From a checkpoint of a small transformer trained on Wikipedia: 0.858M parameters.
Each number is 128 + 24 x the weight over the matrix's rms, rounded and kept within 0 to 255. Layers, rows and columns count from 0.

# layer 2 attention query, 64x64, rms 0.0382, rows 0-6,32-38, columns 0-63
[[167 130 142 112 197 165 149 147 171 129 144 115 130 155 110 112 154 160  89 187  95 110 138 171 128 138 101 111 140 142 127 158 150 200  99 112  99 155 233  48 166 102 146 166 121 119  98 151 104  98 143 125 149  81 103 192 202  73 170 109 126 124 132 161]
 [ 92 125 165  26 178 197 109 156 106 145  71 157 113 131 159 148 244 108 129 229 160 145 202 236 221 186 116 131 117  70 169   0 146 196 180  93  66 121 114  90 140  99 100 101 144 127  65 125  74 125 137  97 131  55  99 165  75 159 136 166 118 181 113  26]
 [ 87 227  72 157 126  67 132 200  41 123 176 125 106 109 162 158 150 144 154  73 148 130 131  98  71  53 143 168 130 117 138 131 109  71 128 132 109 141  25 200 122 177 151  92 148 114 138 173 146 167 123 244 128 241 208  47 148 178 120 121 126 139 148 174]
 [130 130 141 114 152 122 122 130 128 116 100 131 107 124 113 118 137 145 150 124 119 138 147 118 158 150 143 131  91 126 168 134 125 132 129 115 140  98 130 131 139 129 129 107 131 141 126  98 143 149 155 135 140 148 122  99 133 174 110 144 109 130 122  70]
 [138 148 106 157  94 129 112 132 111 141 135 158  95  77 145 150 103 119 131 102 128 108 151 130 175  92 164 142 100 137 111 101 119  69 184 137 117 133 108 133  98  86  93 130 133 176 137 143 127 152 133  85 117 155  88 138 127 166 137 104 153 128 104 147]
 [141 124 133  91 153 116 109 108 107 147 126 129 124 125 131 106 143 147 144 133 130 141 125 127 147 151 139 111 111 123 163 144 131 152 110 126 110  96 138 145 130 128 110 137 105 136 146 109 143 124 147 131 119 137  95 130 130 157 122 145 119 147 139  98]
 [137 138 170  78 150 160 184  97  95 156  87 155  65 177 117  40  91 124 229 134 191  58 168 157 188 114  80 129 134 161 185 164 164 137 253 151 174 146 174 163  99 216 222  57 169 159 130 138 144  91 123  45 163  83 142 122  87 152 187 187 125 157 132 136]
 [109 156 113 111 133 129  92 138 137 112  95 114 126 143 109  92 116 109 149  89 116 124 125  54 160 114 115 119 131 143  99 102 102 125 125 110 155 110  92 129 140 130 137 159 157  84  83 152 151 102 116 162 117 102 142 126 126 160 122  83 170 126 167 153]
 [131 196  23  72 158 128 186 145  90 111 160  75 147 130  97 124  73 128 155 136 162 127 127 159  96  84 132 121 105 201 166 171  95 140 139 129 108 137  55 115 130 223 165 107 126 157 168 139 124 170 123 149 110 116 150  67  97 205 150 178  50 131 177 153]
 [137 155 162 111 190 183  96  23 125 107  96 163 125 155 131  81 156 111 169 143 169  31 137 158 195  80  90  86  69 141  76 123 108 116 199 176 137 137 189  74 174 203 127 222 122 194 125  79 157  89 133  43 138 116  68 120   0 103 160 154 147 199 123  88]
 [127 126 152 140 136 152 112 143 137 118 115 135 123 125 157 106 139 138 132 132  94 149 150 106 124 140 151 123 140 148 158 131 147 149 120  93 125  96 151 132 139 140 159 141 138 143 118 124 144 128 139 130 155 132  94 120 108 126 159 138 154  98 112 100]
 [175 136 136 114 137 122 131  94 124 128 145 118 135 109 110 117 137 149 128 117 155 139 121 172 150 130 128 156 131 144  95  95 132 114 174 163  80 156 134 114 105 121 103 124 150 131 138 110 123 105 118  99  73 133 104 119 150 105 126 105 151 159 140 122]
 [138 127 154 117 143 160 104 122 116 113 116 137 106 117 148  97 126 117 145 146 135 157 143 117 136 144 154 136 124 135 150 141 141 144 147 104 112 106 147 125 136 139 141 152 133 134 115 117 133 133 147 120 129 127  94 143 125 105 148 139 159 121 106 122]
 [145  84 202 131 141 183  75 109  64 122 102 208 131 132 166 166 154 124 173 190 159  99 178 190  92 120 132 129 151 136 144  50 141 150 135 165  95 103 183  69 131 108 131 125 156 142 111  65 133  64 141  99 106  30 120 106   7 171  96  87 157 159 181  78]]
# layer 2 attention key, 32x64, rms 0.0332, rows 0-6, columns 0-63
[[158 118 154  78 150 186 131 123 101 128 115 161 114 148 161  83  90 103 135 176 133  95 135 184 135 184  91 125 150 117 160 147 157 188 147 138 157 109 187  99 131 141 139 103 137 146  80 132 113 106 100  21 162 137 118 114  68 113 154 118 142 162 183 139]
 [122 138 153  58  96 170 121 142 129 146 109 125 120 152 141  96 136  87  95 149 121  66 172 155 163 188 128 112 141 142 120 114 137 156 164 106  73 163 183  93 162 150 123 113 121 113 103 141 100 111 122 126 170 162  89 152 162 137 133 134 139 165 146 104]
 [152 141 122 121 120 154  94 144 134 130 127 150 168  76 132 156 157 130 101 145 134 122 120 178  64 128 123 144 148 122 147 141 124 100 111 113 160  94 118 120 102 101 138  80 114 165 137 108 116 167 131 114 117 126  81  95  77  95 127 115 137 154 118 188]
 [108 138 113 108 171 152 146 121 119 107 113 134 127 129 137 136 151 141 152 141 128 113 154 141 175 135 177 105  96 106 122 109 143 149 125 151  78 162 112  94 123 138  91 135 124 142 115  97 171 115 122 143 120  40 129 132  98 162 109 131 130 147 110 106]
 [108 115  93 165 106  80  91 143 126 151 142 140 161 134 132 159 163 112  96 134 108 123 129  93 134 109 150 105 133 134 110 142 140  83 121  82 108 175 124 188 118 135 132 116 123 110 147 140 139 155 130 182 117 143 131 164 175 115 135  92 135 101  97 134]
 [ 91 136 141  92 176 154 158 144  95 114 119 136 141 132 160 137 128 118 168 149 127  98 156 143 169 132 165  97 111  99 151  97 143 158 105 149  94 153 135 126 155 128 120 131 111 126 106 132 155 130 123 137 156  63 123 160 122 169 108 132 118 134 112 113]
 [126 125  85 161 106 125 143 125 131 103 136 116  90 107 121 169  92 136 150 110 142 112 101  88  78 103 153 148 158  66  92 126 136 107 161 144 101 112  47 180  96 126  95 149 161 123 188 118 107 160  98 137 120 128 168 165  61 142 138 120 138  91 113 100]]